python train.py --d_model=320 --tie_embeddings=false --schedule="wsd" --decay_fraction=1.0
Each number is 128 + 32 x the weight over its row's rms, rounded and kept within 0 to 255. Layers, rows and columns count from 0. Numbers have three digits each. The size before them is the row's rms in percent of the matrix's.

# layer 2 MLP down, 320x832, rms 0.0449, rows 160-293, columns 312-415
099:159114152134102095113135084152145073132028113179108172131098160147188169095119087084146106178097129144152159134104178141149168129077139113131103165145121059117086029110088147124142135139152138117107121141091107111113179160091155168120095155186182160125121189132122172110079170146135164165178125171123127154134198
092:150147208072140140151152156099120097149133151122158158125097150083102153158126085168090185122174159138121150067120177131053176138136126089130118115162140163121151145171121148101121102131107093137123130132091105131104104137078103172135132106089143089154061164171092129110126205199144135075071081112144124155151138
099:117099129087132115144124140139112190173117084079164151135178125159109175103139092151120142133135139096087070146102097118099153139150153111158114148117100156138115128067184099157116128103128136126141129100121143103096108153078183132087150063121151107105120087114100134129122205120136054126104162143105125103156038
095:162141145187154088099101138125158073159153056163149141161092094184170100147126142090153073119098181164086101147121091095101120149119121145097084152144129116088126178136108169152121074179136163088116083130158140102195161104082156093046125153064129118130122147051091089151159187137171122131113126147133186138057070
099:124104157180189147120155174145106122139165146133088102142025135184100177132107121162142162116192147134081147113188071086127126182163131130146125151128126142194198147086151127167173150033095114134132086128113150124126086198164120149106115100157134125122155187107124116123157144079078139131129152111123090139140109
106:091100174114157182116083102187192153184088067159151152149118137114129150165150161153114083105157118126088122118063115116131135086142123108141119138104125107075125202126132146083152116126109117134103112217151125154197104087134138104145180120113154120132177131111131146128148171123102079116160121129093196113166133
100:157148180072113099083117170127154115122150127122139080138158142132191085082137179120102076120157101158125131158163119126108112145081117142112151116084137147132105141145088082093154123123126163153144149081112150114233131103151172163141116136069132150144131174113185149145147119114141150098207131181122044124042150
101:086150040096082101152131177112112140119141128115144174134165152147136223129091138120116121112138168173135116120202145157102137155147118119092139109106126113142152135172096124061152134103125191151146125099152128171057183117154132065105130126088119156145113135103115141127119109123151115119098133148105157066084177
101:121112131100121140116146130149105145089105109134113105116079102117101078142140129150121112124099159109135146101099117134179112128207094089135126153093122100118101095119093138133113085075135106139101141099149141117137197087139148173142166138130115113093163049048154048121117095109131129065088122163139126139148114
097:166148180108146139111191069118138180152080073108159105099187150035102163105125108090079181148114128164163114120097116125137068143144126137160152128063156183122112163089144125149089150126119153179137150152141135125088084157137085154133042147171115149139096107121103108121104142153084091127140157224129119186138104
093:137135138187182098083074106134116133144122110104112188156179124155096105164123127105116151089106098093124170151191184162187127046103117167068160183171084136084186091137113050086108115087140142164129141136114156075182146189046113196141129135143131109100123151087130110115141147148179158178153164132146135101126165
104:135107143152078143164106129164142208167171139122103099102117174101174148140116043094132123104092112140142142083156097116098177143130089134143096147117147125072094203142154086072161170089108022119144110119148100145085087152137187165145163108136086140133117177109130155119105096128107157078130102123070124140136109
096:103145154118098158153097132091094120180143188086102131080082128137118132139115127094106121089141056153188109104176113132086124127124143105125166117117119098146126179183170126133130157132137114134176112118125124098150147096163114110145146112123123075114123103090128099140115147084159084114114088144104134089130068
097:122108154151134176124144156116083159066137205132128078099130122139129144115157073141142123145100137163083135082094179102060032091116141106139141152126135124131156158087123109080093173135121150164136133150187202118127129093091130121151125115105153176146080197136153132147108165143122132085046140090082115080153129
094:136137121081121140105126164157134121116100085070152111095082183098152108159127172161148170079131123156121146132109160105108049135121148125098114108116084080169125128156104114183122099107120162167129099113132160161144139098158134103149140126195108123122175083156160130130134169165180112126091151073112152110098140
095:163122158161150125147113124126114104173106090131090181126139126180140130082116133109131139101077145188085070138098155087156136162139126174167156095092119105119096139177081165143135162093130133112133127117152169120087096114053083189164154159109134210110167136163166098118103110160134139147198112124124175142186140
105:098128125220151096119128122157092083113080116123040158115108198138145093120140146186160140078155130192084085123103124125098168151110131134124107101152122143079125132101175180089084117086137081090139145117037162135146141153075151135104081099167136116164152143135198133133078156139148135125106081174141105210111144
095:144116192154151135172115178108156107110138110094151110071115129124140187125150099182187149113106142143121151172111167112147167161119154080123123140163153167165108125128154105176135156083140167120154140088182107136092098147079136187130043150141122114123140152146092140123140059121111136158104115175066087106043151
095:098160146103179058092212130089109180141138209101176124150023143158108098143132120187125080073120131215150099059144093131105083159161155138187092129089108108118100073138181108158082141092160138095138143092089120136091163101114130139210097180105129161096070151115097058124183172162168102154134079162078139155160099
104:107095120130138115111107127110095106132177092115143097158088150106097177101164155116129163140123119113093129117158181134110136090139105123192089188098127166127124108166159151110129132099128106175117139153116109142201143147130131174153117143082137086139090134131115151124114206096142115075139149104122115147134134
100:143107108124137160083139167123155092107120102150067148128047088087144165155095094140140100135163090173135122130096213156077193147134149139141148154172167190153098091128075121152129141173077114152140102112115088142148197104177150136109186085109112079145141076119137157126116127105145125118160077150110096143159115
097:140131090130162151099100120142118216195128157118124132129091144138103142123113154145090100129139153211177168094155102126118162161090155167109156116137094126180104151167159127069116102117130144120133132096141066102129128118133141179089144166080119122145151172125114126103153197132118097113105076140112188131098075
089:152119109154042192138082065117138159126068155172105107175138121152087129135123084144089096158167168156058126148173137132141104153141123156102092063164111157082218094141152149078115111073068140064130132132098071119115129127197195126120099120100106162071119118127123144123102113101111108117141158084108168131160099
097:145134093106146123124184149130141108109127149119177204172109174106161168094148101154167107094222098142163106153093083115110126129143156115137180101084119102109098093098069158105109112125114109139098108141120169145075113145148109129163128150090133156141171158095158095115115070112143144104105114114135084117162180
101:077121080128122067137182134143145129099150112159120115175097157147148104107140150113125138075125132119150122120115146110086120130147140058100133161201150133101134106096097152151121141173140101138124159175119116108156114129099122112087101133048159161166132144120120120119119143168105159133082045134121097143150129
100:137133118136157120119191176190097173164136114196079122119116139120169106120151079114140101077147141193104158126197159144045110122114150096125090145160159159147164141111129135115153096108121155104084133117153120137113147150135162157070111071150101119173142094098134147114168071115140104131142125106139107171140179
100:127102069091062152119177100130147113175197099169067105091097141105159116112158154124091093105123116185111137100084113117060154104146165190162174084105084172076094224159136072179107107164155130086136123123098138125130129124145089128095094108150159180089094177105163146122141137105066147121121117180142181188147130
097:108121129102142110104138154159107081188170129142123161145088111155100114095075148188158088147121087159130142132129149101107120143168116114071143112075118146157119131112128140170120117110098089149157145080161134102143103111139183131114121097194117124129101087094120174127151088068149181134130162127136135110141088
093:112132117123083119111077117141145075126138123126128155147129178145150107140073145148098160122103142114162123099152106102152107128212116104198091132143124185120111142161091133184151187195091135146149141138100121117091114198091143101152139086154102139118168108180120195122156097102106159082142137101155135126106146
102:152147141098134165116115156162158142076131171097152139129177165143097102117127158108141145136160147124096121225081141163053105164097140188169145118129137143129166092135123123087170119066131130156069076152138075093078251103142105124090188164074146110153138123138133128144071116107145137127166118173150177117128150
095:180139179131120087111109129105156117126079128163139155179191136119127152107106112114105137130133121051160161183107088126111129149155092101100127122201136127087124112127104074025155158163108149106113096140072183068132117168109170157172127103124149131151193121093098111120111204158100137111135179134134112187148178
095:183103118115107151118159174132144134166103173098084175142120132138115128153122099146065128176091084163172178121069050065171185100185128072112184117136141080124102112137101167078101105139126073186118093156135089136132114112128140175121120141161088142087158096117091030119152127100092173123136117093116139138138148
096:109135108156070083095085149114084092092184115119088127109105180126117115146175077102139085144096164138185096102107121107144128156146131093132148122108159116131148097102143107059142124109178077127122123117179122153126153075187101172140147122131127151135142129144099127131166200131171157157077088076096119097135110
094:134142140072135147152067133171136137125115175118170099129141150160182127082121123137120181139086122125147169097164186160158108096101153191093114150150140128161088137162147097119179126130148062163140095112146173143141152094083138034077101139157145097104156125133147208115078105072086121134133122112104188132097110
099:101121143093147112143118147132083182125152148052131072107136149120184122183107156119132174161162112101070141210143166118117132125146146135083167155163143143119086062171073132099160135116124154174075129109157155123113150118108087162139148134139180070134114128138107125120092123098068029177121135195157139110083116
092:103133139150113100138107111089146186119141118177121119109079118173080068128123085156134116113107129169127102162147096143160081114088112140127178147124159114069152110079186080151119133176144201161141159147110123102118112179116085133105132094174143137150149194125119134140102092086108144121147137153153192125148082
102:190160127190097132106142166107138154086106172094123121167122174118092102104101110098106072121127116094122167095168070178122103133104136146089208123113168175099089116112167161204149166147120101161151134165096202115105130194166096054132107114091112097134119116104141119117092127107158135073072111089108105136140152
098:132138188115171176125159155131144137139141131107145102142077153147126107121116161113124113168049127105068111093137109125091142130104101088167072128136127123102124124137092109092199106130114090083139180111172119141177167132136089084168100112148135146126142108093196101120065152123115112144194138124124193143069121
104:123123177178087101113130127106078151149172133094151108110113156144164158179131151111163114074146105155176112083139126118128171089120117157134173129088072149126085072142109132116132101156132180101152102158031107154085110137114130190145166107085090094130140206048133143121159137109165140152137152188148121156098102
094:080149138138134174113175134116158114149104100051087103092112102092122122131120146143162044132092111189155105116115134140148177120071162149138123126139127129162132082179078180162121141137114138104072130132125120145207156119136149127176046107179126160067143101108101121133096102104123148078136106157073127117095045
094:123141155124122219084135112115097179158144089063158145085107187085177142121131113065155118138122106110132155133076137144125087109076109151157124137157117127126137181102137127138112157148076150122086184080117106130103087100153104081176107093126159139150177183130100073142100135139111109168142201161160115153103119
103:107172173137128116118070151181153163131135110161128095152117113043161132154104154113137145123133126128144122126124124084073156150103122103101185121107076120145181199101122075197094152135130136192115167129145090166153136127111170139139146132104131157151209118130159088118132129200129128113053153146105092074160069
096:178111121174113080108123109104153139150091144071128156080116167127139079158065107101150119114191184167136125080116073128143160108131114145080157131124125104190144182163162123129061131129136230091136175155070181110100127179142136099148130160100074173117127100134125169134162131133199094141121133127173111105157128
096:086130152171106065069178108152105131110183098143125135128101151148161100185092107129178107161070093166136117142158141161115130182084134114141121114178139084165145102115131122188111121140141095162127085107164118128113124168152133106158126122102053112147062140120080147152157172102103066122156133156128180122094101
111:105165139108151091121145140180121161199154107147155141132156129156156139119088123145124155163144125097142075165126153090114102137139130069120114116175135106131094146064116138185140110149104187084166153123115096096126092146128107088050104097175124127162104128135133103134131183130106138114141186123152084045136201
098:097109082125046132119115130113132098126152151093112088177030148084151086115090254176147198181102137107056124111165154118115064104091132126132199154123118140125149150138167071115114119129122153078135117134059136121193091090138145111117116108092110166124093147140138115125138108111123121126133117099123138119117118
095:126116125127145166104133142101115157125121158152092139098135099112082093078193145139130192140124074156063114174130105141089149056120143114172146099132150142124164098157109169104168117138101151121157095186091141140096107174074157187100138091137068169139159087169043147144167133140048097133082140087134113167106198
102:154145099087068111113162081111149076132106131161092144113125159078109097106175102105117100149122101119098108118113207155104098121121133204137132134109138104113085164135167074232113136143144168221176151171098152119176109124139112146185166111152143114072103129147205153135084168107109136140117136140144168084108121
097:163137100127139127097142145120125144120072090134186165149115110135093197153098142069132101107104109144144111124104125109097126080098141126122072109082142130099096056063140135110061152180144144203096097126156159144080164178167116123135193148099127055160074187117135125137123104140091123109133137141119149084179180
098:121131130146143157144162115151097197098126126178144094123173161082150114138154141072110080071119100102085084172068082095128114054143147133129097149122140211149124133160120128168125121108108085128104112160144122118090107056097147148148168144113093130099144127164142193134167128148080146089163126087116144132153168
106:109114124146167082113120147079142143148154150086117120185133063151099160163121205134113063150133146120162112105202137138155163104151118130129139121094122149152127149127103135084101167112121116129140144163102071105139106155018162116100144174119146205127193103163112092130112112185109117131145077102132140111150180
097:141134142108125182108151136137063057126138118130155204160115193131139093117134135137105119156096067109099118154099128138218094134098146084132131109052120138175163141123154105131079126148107067089104163135130138089090108098201119115093100161150119178122131214157151098130145188169149121074099129184150137105082141
096:082126033117130098128171130143081097126136099129139141111121112105085101104157140131120107142168171176141178160113102090155162077117153138105069100142137203198140078016143176105106119166101133133133115109160095138188067133108058124152139130120152107127158102117186194128122117108100131122095145136190101122080116
101:134143126084113109094194130105189091176101071128165156128068101082136116149130167103118081165108119164153120113161163148149148155144126164070164131194143114111123137152180148091095129094160162165152142190114109123181121098110101163107060140110104089129119072101067145123083178135150105191173104131120169102168179
101:130119196211167130160116166147137137174159085099163112117156108110126132145155176119154121093164137141115193116180169149080078135105105198098110082105136113173158050107124132138088096149171089168139087115083127142116102211113122132116146110218099077120151129171135109160104080102077159121146125126114133099088073
100:189109191046151072140141150131138174083098116132211125117115154148076100115103144132101129177058090164120131121137111097134159124167115114157172135175129130086105114130082090142129150119117091029132107140083081119108229181118148109150130118184106117123124136134127132118164187155110143176092064162122117067127070
097:164139173059141116087137125142118098135122059144097153138151081150182131072113111173114098156084145164119146090152106150129161177079131097100201114136101147067115148130080130156144138091139095145141096080155097129072169083194118149125136121053101123099073112119089084125144113132163149185157146145117139127143115
097:133119162152101088103181150133057163120142096161179089179172117104161153097154109141157139100128064160121110098078215131137088187107118235152139162172125182139152150172199127117091094171150127163119148092126080130070121148062142114079109094159086114115155107080144137151138128118111138184169131154144128129154151
095:143154147106182089223157093146188096178122085174195105178151111158083132125108141115168128133106102174144084173085192112080184167132161129190139116134128151072113123191087140051098150095144121138147111123090080127136139144090156119145103151133111146130072144152145084135115121145150141142156181146106138124121156
101:147123150139091116161076099151132132191110154115136114132200114148144148147130203143149113085144167077078142123111184170155075153103133144147136125185135188101077154120100119052131176089129180136094096194191077161187088153058139161186158090178182127135134126171166074130141090177079117120160171149112058148093151
099:092118068097067084156176101090132147075111146141162119162159161199104130118158212106129138099116129177139122088141156097123144107143149066144141146147129095153134098095133124161076162094139171146127166150156161134146123131171150198134147139096093124142164075075087110129130138093087153140142123136112109135126139
097:125104149128152089084108100129162088173152149137139131168107134078120151141094112085092193035163059158151201166081095163148144157146130165174144146130099193149095154174087145053102113106095149142129161097068084136134144110139183102065170128141094130216096069092111086130154178166137116151145133047101097173128051
100:127139058105160139119073193135142101119079112091137154135144197131131132085110135144143100110135108108160103185111143166152110131158130140155112101137161158143123113155154101098188140148158142052158119163131103101167113176127202098121130118107127177141077099142046124110129049115084114198111134128159051122100099
106:133131113106144087162107134151084160106139153184079101089129139127091094135172148147123109146125095138186119080094070125076159148116112100139132115121166077149142155095114119123121143133121129086158145085088149122077147129123113148121109082080132158134166111122091107124109158077059176105157120143169121115123124
094:117109160136085142146122155168081165090105172157165127104170135135111104094155150157150170080139152132095121175129101149112166136142155140131155136186121097122140130132074174124132140164113124137165115137109130135115124116159142146072102189097073165143084154118157145133120082108105124139145122105136072170189054
104:159112145174096120095213127073091139164081119041154097126055132117115189137190156130169080147093124046104105178140154104163119118137129115092160120179143070146110143101077139129078128100134142184125153096130165147146079165076101108103120150199180112098142091068127109137125141122152085104182102078114130151147176
097:173149163172151132168148098087122138090109130126148135172097105081193128161161122136127115065145116156144156150127094104191126157107138135095157069098123161107095139129083111141166112087144102115122145112119072125076064166124181112072106111149135179100065121132119117136125097135081132117073176140121118086124082
096:108152138152152150130156142149149124140130114152144142126154117143119178128144073188126114043101157130025126110175143141113093131178147144119134144147106116130116088069127101124086178155132135141146087158144137160189165130116115101190071137177117121149084151158124117126115102132173078142077152110160125186144166
113:126128113090097121166094126126161143116155153100129162158107066063100120124168179123110175166089051134181126122130134107142165101110124107079133101104122220163112174169126125117152122130097090104072146110160152151156159128138137126180156117136104137093136141158106105110133160148130098100088112160091152122159130
094:182132187156140116091098082136136089176190167112087165123105069121118090114120078147021107084180148130142123121145145148144173152114126121103084154117174116098099136112098174078107117133096083136132104215119153153143101099132100158109093139143121138100166141048124123136138103129170145148127099233095178080107101
099:181144122137111095195131108111130110113167083150181178153122129108101218103125148116105090171106111071092122152104152131134117084161116131116090136111142175126130118154153102065083138148151119127117132104202130146142114102146136124121114123158180102148162193111137130152095136151093126151145121122127130103069131
097:167131183198110100140101131083094038123104109199115120155098122149119120131149099059126106121119187148180152103145077136056170138181093133144096094121128111096097144150155125175131152122137096177153138093185106140118126149158160124166133142150122124162120131162174123125124121106147121111123166075129088167163118
104:158133189141099184135184160135076149145100143147112163105056136104130100120131033106175080130129133146170162130218165118167046141144136136125189146163173115184182152170148133109142134105151125132149116148082114104089144169117106133089133137064146157151128155137098204126119145129106141088160122087136135136139074
104:172145113089119094189232129097069136153143118112132077133125165115159142126106140142101133113139135127114137124192132110131107124078133098087101102118106199148113086103192082132116119103143070128154103144123107127138104119125089091109155129100131071152091150116100130097143096154149129137117144127145102171092101
099:168142192189119138158164127103117098107119125214151133158134097135006067141168110110172103071129106125081104150157126120095073084181125103065142113136131065143138129117111152127083147139122172127151180153138193112155123131120087097097150178179128067139147180117086158144191142080104126191152126118102192119173127
102:135143090070077035136156107148092087147093114062110187157150139139078134164135134184129152130106118096166137140137111099060140140107134205122169170110136107167162129151158161089088129133147086121154083101152158088096107110142181135127141168120146142161155146031131127110113181153131121184128156079141106170126075
104:077146050175144182152105154129150119138148129094125102095112167178082140165060109150119095102078194124158172148114135149198148118135118131095127116108143096118168149116175083102167097149112135157101149114158145147074124109126188148126088147153110141081092133143075119108093148108123081114073156160113048144088110
104:136096140146108170130121130114160141101104178150089122098092172080137125097123088145131119149170123132176087153106104115104133194144128125124031097132118153159139075152114086116107109126113077194140068113142149134065120103118093112193137121151132132093140111103139137147112088116134212155126111124130156141096143
102:190124121068167176167132073144140091125168079064111095097114135139124143104134146089112112116162105058130109128133144132098109164103130156168169086101151172225041135115094128066092119095126124175085132160148090108116139099074100110138124135144129117119167099105118186136123131140151165173142163117158137117169115
103:140132097132055166119174112141151139150130135105157142121177091104096121133171137187123194135083122149125134050115107149149096112126119115081101093122123137103103119092086129093105096218127184180123126131151142100076204066139091195174166082110134101124156092143165184128092128113143140094152118111151174126137128
103:185130128184157121183092135145075087095079149085163109150149130231142109101102165140121173183119222181123131110061071125069113130142116172135119188143105152088125152164144148089094141105150102066208141163066094139134100149112065064098078153147107104127169141232147123133123107105163154173095143145142116130100134
099:078142171110132101140108140171107193148126118139119122161115165091145145120096160137096065097164120100137089132130102145094131103131090160134096129128124111186143129069094114118193153158143173172078094109144109118140118093154164060119157139137114112159127093143148123145116133146094142132118174068077134128086111
101:129117167221136108103147156111144125096176126177094101110063141169167113126091123159173169121108123065175076065099122142079124082141115137109186123216143119104116119137080081163088122132138126141106160219103127106136147157183140092069117119131149144139134129131113137123119162133098120153114153148156158163135171
092:132124167065123069141129121155124106161086087101162123091177118105115067124136081127116109062111076090133155148143120147185108146126145114073175177157099136132098156092128095099112122069122145132108099136121146136065156083119085129080075142193093139147191113099157135127188130139152142132124191157125113139162138
094:113125180119145117138071143122137120090128123146161114131153117113161124099130112116081160073177080101112166084136091138088185127121120105133148127146110104114116098159147121157157158121142165150127157115115132163128107186196154119136113140091107110143099127142214131129130108075114132118109109158135163060125189
094:104126125134108144119137174154114165119111162050073176143092097136137199118188116108120172106100133110148115225135150138112130103181143093150193100136154122126084148161113156106069144137128155185168129106090155164057072078141092063176161130126121094081152096066112132124161132134086140100176110117114064066175118
094:119123087088106179113128122135118177121133141187168093105162087104133142120133112109092135068220076069124192080114175095170103132168119131125143136073134141130116103094110098144165132072127173127145154128102073131072147153108094097155083138127130100103117075109123115139131113126158083171122159114119132085145150
103:117139127131084054138093127161162139161096139070165153109114112134080159117128119153151102105154184110104134092177125102139186170168127120141138080131124171085096104143126132159137153068112133100116135109080079137158129072077118051121178157117162130170164121093163135121066094147115041168111090079128125145174168
103:145122157092162171114162080153157105115190139104143081150108108117041154129128132110141151085137115071156138133181211153139158111126149166171140158179133144124154070136146175200106179118105111032142150132061181156143133074085130154141084123174112117143136152148109145126168095143176100179141159210139152173141129
100:145139145159155129140115120139097136122129146169178138133158152126135123110155061163117151163119123144139100169071183104125127027087146095146081132164120196135136170146172159120083121077131217128089137149122166089100043127197138143127108144138128139090100110132135157144122121101173124136104124200180104105178101
099:144113126096143108162157087081130134184145119135026168084179140072121143102153182135106043116168097157096125154129082141152106123134145155115162126163137133198141164154108151163160070124167111112109168127144147140074102107137103150090165181151102178111116115109145144117103160137158077081141138007095132117153109
100:103120137086057102128100108111093153119158134126074159135174124181095124158145150132056146124113146145110085136097135101121213119121145159134212150136165126087175092196119129096105109119139186162129111106075070146130153148186133139128108097161109083122111125162124155131147096148174127128132149125158106156142117
099:107144130155157077131127109123118129114131177075076196130155147091150132148205155123189091126140062114089140108059123172198137119103155088150134074099140107077143153105128102147143136104147135167113110102123117143085137143130178132160133144159121120102164123118141129129092123119141095182109112091086134168135127
106:082118162069170140175170179154102181139102197127214142173108152118088155160112155090126101095115115102169168132088134121108112118154128119116116145120171158162116106067104164113071128091110136153167129241124156140162125112144116096124141154189125076087158130160183079118169160100063165127133194133118100155051148
112:133129141087167118106129178166121174131146170160130148114051134136169093139132114175137118092153053131097110135127098117172127137117088159177139151116128098110124163110203111129080135121108101122131121121140171112203121132136126106090144101107103114129098144098098185111073162177128117081129119091137119151114087
096:086127134121103153113103141173107160105087119145087114147112152117144154141181123094139080116062169100136152120145196136143151115108136127090091132117152097149091086065101150100167120171119153133074142201127141102097149114093140103106125104150122156120084119126075183126154106116138112125136159074127107169088146
101:150142145148153190137114148123139112136050144139107121110126109151127124121179116060142137112109086073141149150126136138103132122130117111127119115126138221117129135076153140106142169161117127087141095150171154128107112042139152140152098095141093174136111099184098129129089130116109142086109112169134023173123079
098:151096126099160095087133127129194141119100127169188092148204127172137094136152133149119089096108090074179119183083175155080108077143124094116067079131096104092105217101110163041197168110081087168113105113192050152115134095148156109076154118096116154153207101104093089129154158081149126122113148124119111183176099
101:088153159126136126125087132146130125172140175185150137120074115136143154146140107074113124160147083173112119063131085122160174111143154164105106072152138094151196145136094093104134141151119138146163150083201089090152136145170154069171092142126103141128103149174094173128148140098155164107157110156097099094146158
103:164089118141137121141143082140134134179118141147160164080164152055115204150148123145078120149121083144065150188126050133101132100139119156140177135113160156093132147141157128116129167119114147118171094133100188114101154171173095098122163082177137083118087071128114138120129122114090080066095125176131148098071114
097:142123176138199108112141220084121057118073061122186138131148166090138151140095166187103184109053137081106151120211142122132172126111154141109163093139149120127049131090120127111176083141121174144152151136167136151131162125095091106099154145142118111119165099137185154126171108111109169115148127074135137139091137
103:177131179157205185127078123156107134093129153131119085125135100186130151131148133077151143144102120091118131053153172139133137095122092103136128167112126121154097070144139098086152130094142078130160125142170063103172126142116179137146131157133176134157114138149143096135099114127127138091129094133184196058083182
103:118129098156143059112131118107097153189143151143171141114147136163122151110140192119136089096129094088151081042105125141120172078158117183178120063148111129126103136143123129101147169165101125155132086083167139117146162109096107080153132131080150140095065109147176127135090121152103148134165125132128140152101158
105:161113163164102198104172171082109151072117156125163147106066153089099081131136137160102073154089131138113128141101117129149083087117157095116115123089133128148097097182082108175104141083140115095116136154117162161164190117160157124151158159122116133170142146090091126124125122129151153091115123074114124120156111
099:150118157125135120148114182145109077137047147207081163151160128148183108087205136066152172170098121135046177145123148129135162091115110146196140158085094134111130083133142159134123140172119184154118187204115114095144127065153153121114106115179086163105082107142127153151148122118100127156092131083123120110199144
101:133159133179107125099052120137163117139148131085091086147090098149080159119171154110116131171077140038148110083142122118106127103153120103098106108161135091134035100128105104118066142081100086087099173119112087148111153117140119103156151135170135099127199161079160138124145090049132168235162082061139132095134126
098:078121140189135152177186119102113160093157095116150063174154111188056167124155072121141102148150133139127100108126138112113140095098108125133151121104131177176139138138160155138064132136164158072112100113169075130146123108168140107179217170179079142116135154108121133134105166143151112168144126139089095168035130
102:144143161117166151130178076167131140145187138152145120148117159128178126132094150143170157127186132175174053140156115174159149133098150110114112118101190156134148108105097102127122131141085117162153145194179110134152118164165164104089171155182087140095176141092094115134126119161095101136158149116072080169120090
094:112113132083111187119127124117122136116101129133116134167134105137137093119169105106147165132098120153125150117108110149099159110169128184190111094080152116175143186188090119098168115106119147063128096138138136144173143115129169165154120149134101086166146128132100099125126126158125116153145127104134086140158131
100:121114128106113155138136142144133132122113174166141148103133107171100112155124151185118121076095112172138117153177127147150162078082139147134096097126092170150123127127139159190061150178144168148166110118152116109162108150165124119116136072163064145165105118141178098117136135134117109210118078139133135177140166
100:173124205120166091106006144101122154081083144186128167127082123111113185134095119160118164124105142140136056091107180158117040190175102151152140100133125133121087161160143152141192133154136169113136135122082161114173129115163106147156088109060084132167139146161092163118147096139140168109156150150141164126137151
098:157133095073085137105128116102168141122152167061151172085123132102096167089139141117116075085088126138125135108120106155136181145198126106178100136096147104168090154110070167151102144108130142089107140128090121115183120101091114041131106157175126184151115163109210214150137151215119092156132134135116160092169136
101:127143125106133118079106121142081113118134170125162087163165155142108167129167125173149171070123087111106124133131153124112150065103137100134117100168148107128079180111159096148135135063136117167179123124170119149130115186055167052105210122128088146117166101116159065129120095134129105082144097097168144119115189
097:091146113139121159148080112117132174116067213153121112103070108091159159149147103137137059115113181097145139081145156144127167164172133172168111149106144145127063133148183097132151119136133124102115169067108155181152138163114129158124085168055137141155180123133126143111126113092134117082132179100137160157170164
102:108100110126153079128134107130140116107121140092176137134153082117100130135137227194108159116163147064193096106107102086184134170191085089115117101083137186110158150100116150122127122205166206124101106107069136172074084144127121149112097123130108093115167110126162154130092099079108129173136133158134181145153133
098:084131093130097127119128135158177106085066056142108156137072124161131114142151171146117125079146062189122110139167099158093105140159128104108131226078098110052122161148104140182164114111098124127176169159056119134113104149125071088085117108108105105163105133120150123115123098102155138146117158100141092137110124
096:100152109171085084111181149186057140130132137070075104129095135092166142140116112116068067103098138157131101111131135156195080152127103084086117116130139171112051123111153142095166140128099110140072063146199131159179177128060134148134090125098096110106102120151155147130107153118122105069151107124134109155133061
094:105136103137111106109075104096134126105174133126097121163120105068081130193087152145163130151131118059050078107133180095146138109139124123146096104103090147128119144058095103115175107145088123160111154046110156111096139141169164191154087146134122144090103098106123181138098126145123118150169166136131119151125076
098:114103063111110143133109173094190200090138103091101167137095129133162099108115204146100122157138109136140125133067098096180137123130137115157091143147109168075151140068123116089148089145132118125141129154150151116168114108141119135118148051075091132127121115180129145135111168161127107133090108155140114174132080
101:172108126121141129142124134163149155116128102102113128148106129132127161126097056122125161178171153149171094225143135144194134132161111051119122095113113164196156118104089145172123100137126103078153102117115126092117125085119162144071128138150121108130101156134101196123108087151074064156153158111110165133159083
097:105149132106158141128169134142127145178169171170096109122136125203142098173168162185131077094119136112147098115116142129144089138143108115180118099143128066153138150185157108074110120084091130124134141166138114118123161116044215132166151142048099104095098162117123142099192142110197128110129130034134158066155108
104:128101111114136173151103121170101162152137140072142124158118153136137110131085138080146134176180098199080144107197078107132093139137166167126203072084151096081088182170127148111115134153113176103119192150146117122121162059130133123118102072119197139140125079113140137135128119130116129167110133140131141138094085
096:140101122123083112146131150151093165152121195143099105106135167059153146125167093190097124051112165126146197124146115126123076121081128055088117072185112144148156174145143147167144108146163100063127149132129165142090100070125114172072107153182116102145126131108134116124106113134159144138114056146102182120132164
097:142119090111141147147110102146173157069221141075088134160125075079118170154105235177118168121108125129080143168135101126068165126114132108136201099098140100103117150160116142143124125184110182132115189104084135144067176121148182148108129155172116131089159122153136094120073197113091173150130135164172112120119170
100:113096084154085157069103116149103149130211104124131157121168104176140099124116098186131121095148093117114132121126120092165179112165122110141101066094171114144085132077145101089103131133075150134053092139094105139106140113136109089111061121106133089145114105153104157125149156165114076234098115125112080091161116
104:145141109088090130160100128153164055041144135098136116166125109064123158128158150159151126128102129140110066148167153130109093084143126156106084081160121135093143139201163150103058137150126128156164138074189194128194110103096215171126128128166106125116136149173077114129091093134175160157111108160122106081150151
108:138113080085141129120102111093143146098177151133150133064056144189092123130124099154095130107106109096083120123095090108116095190078138087124100108144160129127116125129082192137135115178159141086174106126101169136134174140119133092157198165094107122121127110103099131116171110121170200124114123053145107130132158
103:112131127129053162118114099139189119149192149126112125092172087116054145164127096130107099167151163130082142182108086119091175112168126151118232141112105184104079059134133106163131162079120109000161113117098174145147133120111135059133081164156139106112144138082083111132103102121155201129104061119182086141150170
097:154114148054190113102166140123129138079084113146214116078124174134113108155092109158112157150165154154126132100095102109094143133073103115150141102167103121000157126128117106104181147157152119111116157096171218114129183094198129099093109162125094136141151171203141136119083139123113125092139098090145143158092111
105:145123177138089085125112133166152138103085108118105132146184065174185126114165036109117145126173110119119114144169097166110135127073149095108125102154148117139185106148121106124149093125129100152131156125138087131048168168149074120118155143067135063134112129127141168117161103145119161092132110144102101104126116
091:162139120155108135119116106120089115077090139175122107163144153132106142149081134159144115091143115132195130094150104113085126161159132134080134131154173154104073100154160083116103123094122192096110168185154127134156104140161048152131093134180153106121116075108108165128140101130125103110097171175162129078058178
101:138129129128160188109126124153109081049203147135140110140179089138119068132172104134143120128126048113158103124109139142127091166150151100138063107128133119162149157165107198122125101106129136180126136115105113135077110098173143097097134171166128129119102105107060147129102087100099059130104154196089175095117207
095:095117101180109103173123095150166117154101162079193131117073095099167145111195106176125110137120113103124120128077129155109082113132147160132098106129130127096115086200128123072099139132117132141105183141165154138161135115144212198084032116091143123139155143105177113140162186140091145191132128118187092158142085
100:111126161132138138168099130154124087149084148105144104162192157081140140147156026144128152193100098112082126164156090159163140125096150122108137121132138132125126111136130106157094152120125137126128141239163147090181160133175089125160134111152132085126126113123115130120077085095174142164176066095142123147158116